{"activation": "swiglu", "rope_fraction": 1.0, "attn_scale": 0.177, "batch_tokens": 65536, "doc_mask": true, "dataset": "wikipedia_en"}
Each number is 500 + 50 x the weight over the matrix's rms, rounded and kept within 0 to 999. Layers, rows and columns count from 0. Numbers have three digits each.

# up: layer 6 MLP up, 448x224, rms 0.112, rows 148-182, columns 0-55
# down: layer 6 MLP down (transposed), 448x224, rms 0.11, rows 148-182, columns 0-55
# gate: layer 6 MLP gate, 448x224, rms 0.11, rows 149-183, columns 0-55
up148:588549527556501482465458594483458424434552510494553570458403465518417459521521498526509538523509443571532504504473459459523482457382447580375552590478571494435559504465
down148:528476523659566447548442520570524537531516505547512430483539480491498440455472411434427585474461565532520530539537438536475498546480538622556433508595464494413525545497
gate149:468551421437402411400461497516442487367525549508527479516573459466543364413483415537554478521490510393544444568457505450590508539612482471516441527545520472508530411608
up149:509596488501631529438532498453474561460467399471414538466593457473450473511408573533505500495519536432577558502475439533544494445588534526487509542614469568446481437529
down149:476512438403476537542402513592534548475511398535420522524551443524403467454428414516418462518484526419587571511558434546523479543455549446451476345519471576555510528458
gate150:483471500469434561573480499554411518503471508529477491473541493374446561495621527546505499520551519478537464469524552441473505540434573518426557524453523534446454526464
up150:475515488565479443456520574440527599442425514533500410466472603479443531520448527495523518573561469522436554535565528525558502414424449476458545541567530551453517463582
down150:395605522587472537489452455440508568396390572549431404440385496538545503583439466508473463528466482545461430583525522469540499496450523470589493522555546437455474401535
gate151:531523530534457558482435405497495466558530527543506558474489428531535474396550557508457493521451520534453456481569521390528594572453535514565520479542596344571487569468
up151:453459465438550483461482528550482514395442506396546568536513479523428630468518478484441513569516434350485542610465439487514478455639473499493409577516486586497456467524
down151:479419506552462618507509532602513484482570479456515524395514510485469558600449509556491545474500501405556533572494392506536498460560497426432512444518538487499541529484
gate152:505523637581428412479454536400466485594431409395546535447460472504500493469522535468449479423462472518476578490532507618461509324377450498483564479607478564496521436434
up152:426453511487624373539495483522406505567412527588446467556515467527486471487493570518555495542522546468510443516447556517528529546504419539606527507562501485514433507514
down152:474558475509508450546486471476457578419414578497454495482457458507548539411555492427445550446507526407541460507481475518320457569445479518468474484530513464493486445500
gate153:464415516472534497465523412519462426467467429518502440487472450502482534597435534512588642462484491488523455503551508417478530530462509449528461504460597490533491441444
up153:426510551518611458535460471353560457447442461559543496461474426488442450452476619566467533468558424487424433563506527481481506475514452482476488495459578531397548465443
down153:448447533511549525490511401532525500412479416573499493419423529524552472483493561469440519446481474544455536570485497459504544502523470502557545480507498561481442453444
gate154:481403492434482414527491515504489551451627563457567541598527513523530476478587495397468385440571479467490404498512463475518460496576478537444452415555511522439478591443
up154:494548587505486512565532457546447459576584501418503495436459530467563453592363474538458568524488492420517512430504503428444494510440578496471470596542453557609511400530
down154:545580456483453454506486568561483480493519484426471443604512454447455586544382476462553523539527545503518552551543536489419516553528495470482588545529509567507522479536
gate155:476498545495448458482459480443434532483537502420410465552518440474573444496520518528339541608524593567469468455489508485486469591470416518447566529569445379521480591479
up155:490515469491448410503464485488465551530543508527510469507419508467460473547479369572525489657524519507472511499542534450454572513514453441611547552494507458510508589455
down155:488546519428626526543549611553416435424516449463526500546538496485516466563490445469565484484482522548537476462500454413428472528549574507377429402482449516461496500504
gate156:491513430542419402473479501444624510441477482593541468445540479414439489485517458520542565496390531532607515489395515468501536439486396469519490634515502539505514471435
up156:490461453586449485596509484488492558493510457517509499501453478439521554454517504449424461480433526504529488488467453525454486495494488628441540584492524490455385505417
down156:538438464442471472571423523553465365553452438532544495480440537623462453467596414507526414522568560467498536516425529547439549534479538550587502534481471515537521573500
gate157:487528581487525565487539491465457379430448543457418493497530518470579515434477450560537456639565608559448480493438395433527379530522446495466465479546485559492452491502
up157:465528553508581507521504444448496473443451561497460602511504446502558430469519466556540480570514529578507461452507421578457451567486506523496388481464500597458466471614
down157:488432491514501538528531518573570518526448448474494450578559479517352403528472422523480468339527489471479495512532465584484506522513550515505499510488542467428444489518
gate158:447456434499563462447530548530573468527546591456596480571419491505434541516431440522466446489438496443555546460495443512532543485514459447604466541429526487516412607476
up158:484515375490523438537480534523580496583545561485510463530489531521465573538566470535587541479451450512493526560492484477448549613585457515543444580366527433560445496521
down158:460405489411455458481606486496439503452495581482532570555448539572412512527502433473515542472524485540461408466471431509509467607469467531506389624476552449564421592523
gate159:470433447518467444422468451498444482470496477635510480547448507595459500562447508562541490480519564574585407514564454541538344395450543423548520472515557497552493443399
up159:447606567554474539477485561444550408497516611524517435527456514491579523444515489448577548538473397613438527529491426612599496561568511460619399518581486472508458454499
down159:502456583456493438537453519550503550563447489556550622547593472356546537480509541460430480482623524505462476479426454555512526627465553498473553519499573532536543579458
gate160:564425521516567473554538567493538498501526461386562476510587535566536507455528527507459547437473464502465429466558449536487565478492519480516477418509513525484463550506
up160:485455554485481522572475540474508459513498578447507466502493472472491483463495476473507495479525511483493459448503434471524464518471532551555444565545461556503577523497
down160:516535525447483512513455533500538480490520476539501431573496552513479497450473426452570548539504463543472520386556466465555538484569531464400523492392498509525477440514
gate161:561481506451629432462495444387475516540489435554391400448423545522539506502430486555491540546529554489498547490490557460423499486489513425516480533404510444431508424522
up161:505509469490418523537495530491573429484459520393498533517541558421429491460427468475553542507545479476428510470560581521515481491489520480432394569541537600436477537551
down161:517513543478508428457604502546408559426425614482568512538531486543474474503568441500508484490458439545545540568571409494464515382573496460531531476444531496530469506450
gate162:522415449462490519518558528458584521593628498541425497537433439465560471455490505489508510503484494482565494549517504526496506499553444523594553474529427459521507523423
up162:503501493584464492469521471509533476481544527507513526378527464499452479476450486427506454419425463417536441518487537517542541496584494584549523444415454462597483434437
down162:436445481465542421425510546613511501462502516447454504457557525584474450472381520544446523452604512584562496592529471415545498592562509520502573506470506457484472486522
gate163:514375454519462438505536471524469546513490549560534515546459456504437576521485459520513475470523519583533493492494516496517507499501457478602444491450521450465499555529
up163:520453493480500454539541479432502520528512501466495484635560453480458474525525548498571468519534486463552545500459460488489496499499504523476542520476622404478459478537
down163:541383518483454536507499554511532489551512489539461470566432524564450525580389489531441510485468481444439501527529513486448506486546546568535576478537444476482476496529
gate164:532469538552560418467396489578544455509486482509471451551498488424415529555547385462588419503525538470486551470515594513546585444451400440555541471519553473497518500434
up164:470511527451435533483514497492419465516408545482494439486464449520487445546502516536508462366497539506552509477473480455446415463424502523474592492400526510493507534552
down164:537516465486470522584569579535480569546567484446490502457592477510501489467549514504439551410486498574523466434499425516519529478529577457476531407520563511507519445563
gate165:569409490547534561411501489531498448470437490495566534450559495548429462525448422554588541589508487486572474457536482551491448560490532466490493623474533557460503455496
up165:552432470562442561470419480629551505516496513491477547531503454502383576542344527529496388558538545530526434560636490485528499472521553547582485453535508476536511408491
down165:480574453525460553466476523521436484521549585526458568430567472525534482516489474465531423587286512447390484443443468492476573455506559602499558482486580500507528530491
gate166:416411547509549523586539551469517491529448502436480495467600558318612426565477443431471423464591536441531626598505424547488540463492482442569494514531635479477489518479
up166:490518562535486442489433560362522477420523549525466477534429467300493488506520510547539398501546546487421581590523547389526458459554499456476468486526480492435582480528
down166:380436673484540491579512444357465520403470594498583539396446534459573481538413537603610503540494501512472399524623445416580462533422487516531465625436453512524543514537
gate167:501507493480462488616496510500489539429524469535552558588431428568458545490441484458589487503386445514537449348522472471554457498541481378538554443508490549568456469465
up167:563445445524527479512465525540442500443522538562607446459531591495511609451445513605496485475471455518515494563626488422405579456392524442529552511550514474517596572547
down167:494416429441521522501475468558518475598500471457441516445606458457516501556557488522472529510426506556548600546534441507468556531498497549511490586555485517411541448560
gate168:495499558497516518535513507498495557431495430504468453530538591488523456479487463539519540456541562458433518484567445494446469458593446452430459578466479498494537553505
up168:497476489548484429545510392480492470513602504491502521515522456491480497429518451480411433555488541490453504471525481485500486561605485540521506541568493472482507524564
down168:420500541467499508547549460484451508453607456524522419506502514527508431510418539528529554554501397535428485466449519508481453539556490502436490477487514506545454482467
gate169:521465458488446548485446518607537536569472511512523577478451446568536489530564537616512503468515500582498547472497492439505537480488425501486533489563475608505454518482
up169:558477547523470538520508537527422495530464489461566578523471522439543497481485529494480509478466544568515502415433499462456508538392502495462456480484487497507562506555
down169:582551434528503490534496496491488500498452503524561559494512566496407445423500480470521458443487445481525424466587445496500439462536589473500441499442403457494565462519
gate170:525458525515503514452567537553588528586495439572491463501485476510518599569548498481516512511500488562545528502537414426515423498503531518476438436446558511559502471501
up170:505548507453464448501541460462539543534568449485500506525465535523499447488548489512522529431487464561458527450511402472447586516485542497440487491471464500511466539536
down170:477466509488565490474560458388464527503494474537484592462531527463490425418513494554423489434543482562473506504440532432477567550561489479495580498538524565495483444481
gate171:427443440496498452517531477441566495426566428519535503498519460592479466468483484610471575506469494543445471447507543507568504501505457518438457527443496496539520497454
up171:530511463477527491447455449511578491524530464487496521573463509509489493439497518516502512492532491532542497560469522504437533513510497410570558539509464538541464496392
down171:387512499418549521546517537493464463439548364532507480537514465556550501398526483487504557538494522493470513521506523489494556490488508469484478523493537500505528454544
gate172:455547490473548588502417582541417472568575470490526479507478441458480581589487534530569509537526496446532482504521517498523534460428516533526569508555440571470485572434
up172:401467532534491483473489478521485526555472484400470436441487427461509399438500494458479561533523574523501546434426570490437428407459474503445472461424530539523542488514
down172:489522547568485489528430600447633525537466562592453495468499510511512494494537555463448532438591582504551570528449438500555498596532490533445534494570483533488459549496
gate173:471475511410541528536401587435530493456512464467507369496459409447540533547516511563496581507568491535581451532504427450498481489528538502562524519491526432472430479544
up173:526461524508499481532517528512569467542567496429471403433578528485562555512525417564493508447597548535397426453507431527568475521542483414567470455485550449479549489524
down173:571449508531486552512581597486508576532523498484420520506487559524504488469518507570545513433553540505491513482385511515486488557497489418528570567492557548423434546480
gate174:577448503429539557532485489485525541540534500554548491539482491465543529539416514490588438508532506429581440531574539467464450581466556466491469474502455570421577581478
up174:514472460430523493570557456554460445514629589519406474410516492588568557426483577520541459546539545585446518524418443438501496448535648440560500449544531528521418444548
down174:619537542508476519539551513495465520584531525507486437493465550596394464505444448467442505526454496515447497588514496475545516472564489454598519401465524448521564570542
gate175:530487558503414515588505554512533541558520539546478572504425417521536526476524468424462443517477510434560482429611452439503526569506391446405494405474484547455412599558
up175:462603461572462521524468428568515500516476532504405632409542538546493542552493475410477526518529495535461538485515509462541465490544500571497514520600570492415506525548
down175:377505432499504425490519483531526494525458533508513581543488461467419437476536510564501430448473455524571457466545481492565606489593384603493458392503455452606475480519
gate176:504444447519561440449529556387420466497487417554518445499476479443481538449399481450514481466484527572551503385402568460644483478478476513481539446580422525474484552455
up176:602497453420516366577544596412446486628509409513446442431424457465550399541438568468501569545512520573616571485438446496530427479359519495491489444483511483471468531439
down176:513496433511496490489415461405499511422616502556463445524496501468474564407500394576486527493465580513476537473553510418583476501480543484474465439564470533441450568507
gate177:407580605459518545451551434569557533520447534510519438439518453459579590511557350480482543516499491550450533491425509481516517492514374525521470531492424574494589528506
up177:473521505520530460481516489453446454475562419569553496443496461510593512525554494444384532442501494525543548400544443526533414557449535572543453422559457430499408336483
down177:479717506512431554549499489465433532450611533508549505435509502564499538497455609456560612513488469521462478512490529566412447613596592572525544461497471497426568404465
gate178:474534494531546476553559467469516517508604518451468539488508475443558523497465518514529509458456456577488550459482490449442488495525518539502484583531514443494484495403
up178:510499539500452490550588558519431547505496536494477516524481537505491521490530475478467452461546505461416407463432445466515426561523444543558484545564562519540523500573
down178:549529417506512507494477532446527575535493471486439516424435504532478435434470489513509482534520508451433440551460517623503467520534428458584448461495521500480477501471
gate179:430425466586437486503571536521516555473486525406521474430528434426543487492500563464494550570440502463423547488404615521455562366516460506481501479429481448439473506601
up179:547465486478561486478546539437466528451470475436421489469387447522454444429532546480445537476393531524500457466389500529480583498517477563621443471467477499447509474587
down179:496424585475608544483530504453477559520450541570497476487490443583524612497465404515515445505522411492478475475589479492439445482443475468464487562492491515419500462444
gate180:486461464487479541436429551561469514499439499584473495524493457516506425564564528491547489486416485486562546536512486512498430529455496488483506481510583522385412445499
up180:558520454522563514397457488513475605514439501527447536506496552535600428563528409526497514419460473625473540466495500495499480488488528524579526491513512538523549487489
down180:479497471407493528488440619557553623627411575523482517527476576504515490568477442528488523461491542510517607479465466521524534561518524474521484504481546557455451469536
gate181:547416451485487459449499549449508525417542392573432412484553644477523598463503509482397468522464498528474530520562479519522418540377414496528505546556463479454512365529
up181:460522497513546559530436572483589479517490560413498563517475451442538478470465453552496549438542533476513546453469530456436523500538506522468480455500472494546601517430
down181:516502612566531545497442552533408537480427470468512477523492482499503483511470470485444502465501560512477512510453543453482555455451457486565489528509547540520561623467
gate182:465485528436481520469541573548458413560540397500437458501547517551480473542463524502477558623484596603516577532555500497519567507423457403506490631533537563533414551394
up182:487612450479544475514443438467495603515520612542607455483484509538543525517548523537512502436473467465416468523567411496511529450467484517402520493442488562527526424493
down182:431477433519475572421328526489605511501509612555545513629576428481553502465560410458586484549528513569478425396482429531456510469503480529345467537497582445440553414518
gate183:515514518511429520541470449436467518502456450480495461516519512479511415578499483465496571510497485493496436532568541526565439573412593508486620526495534548476473555513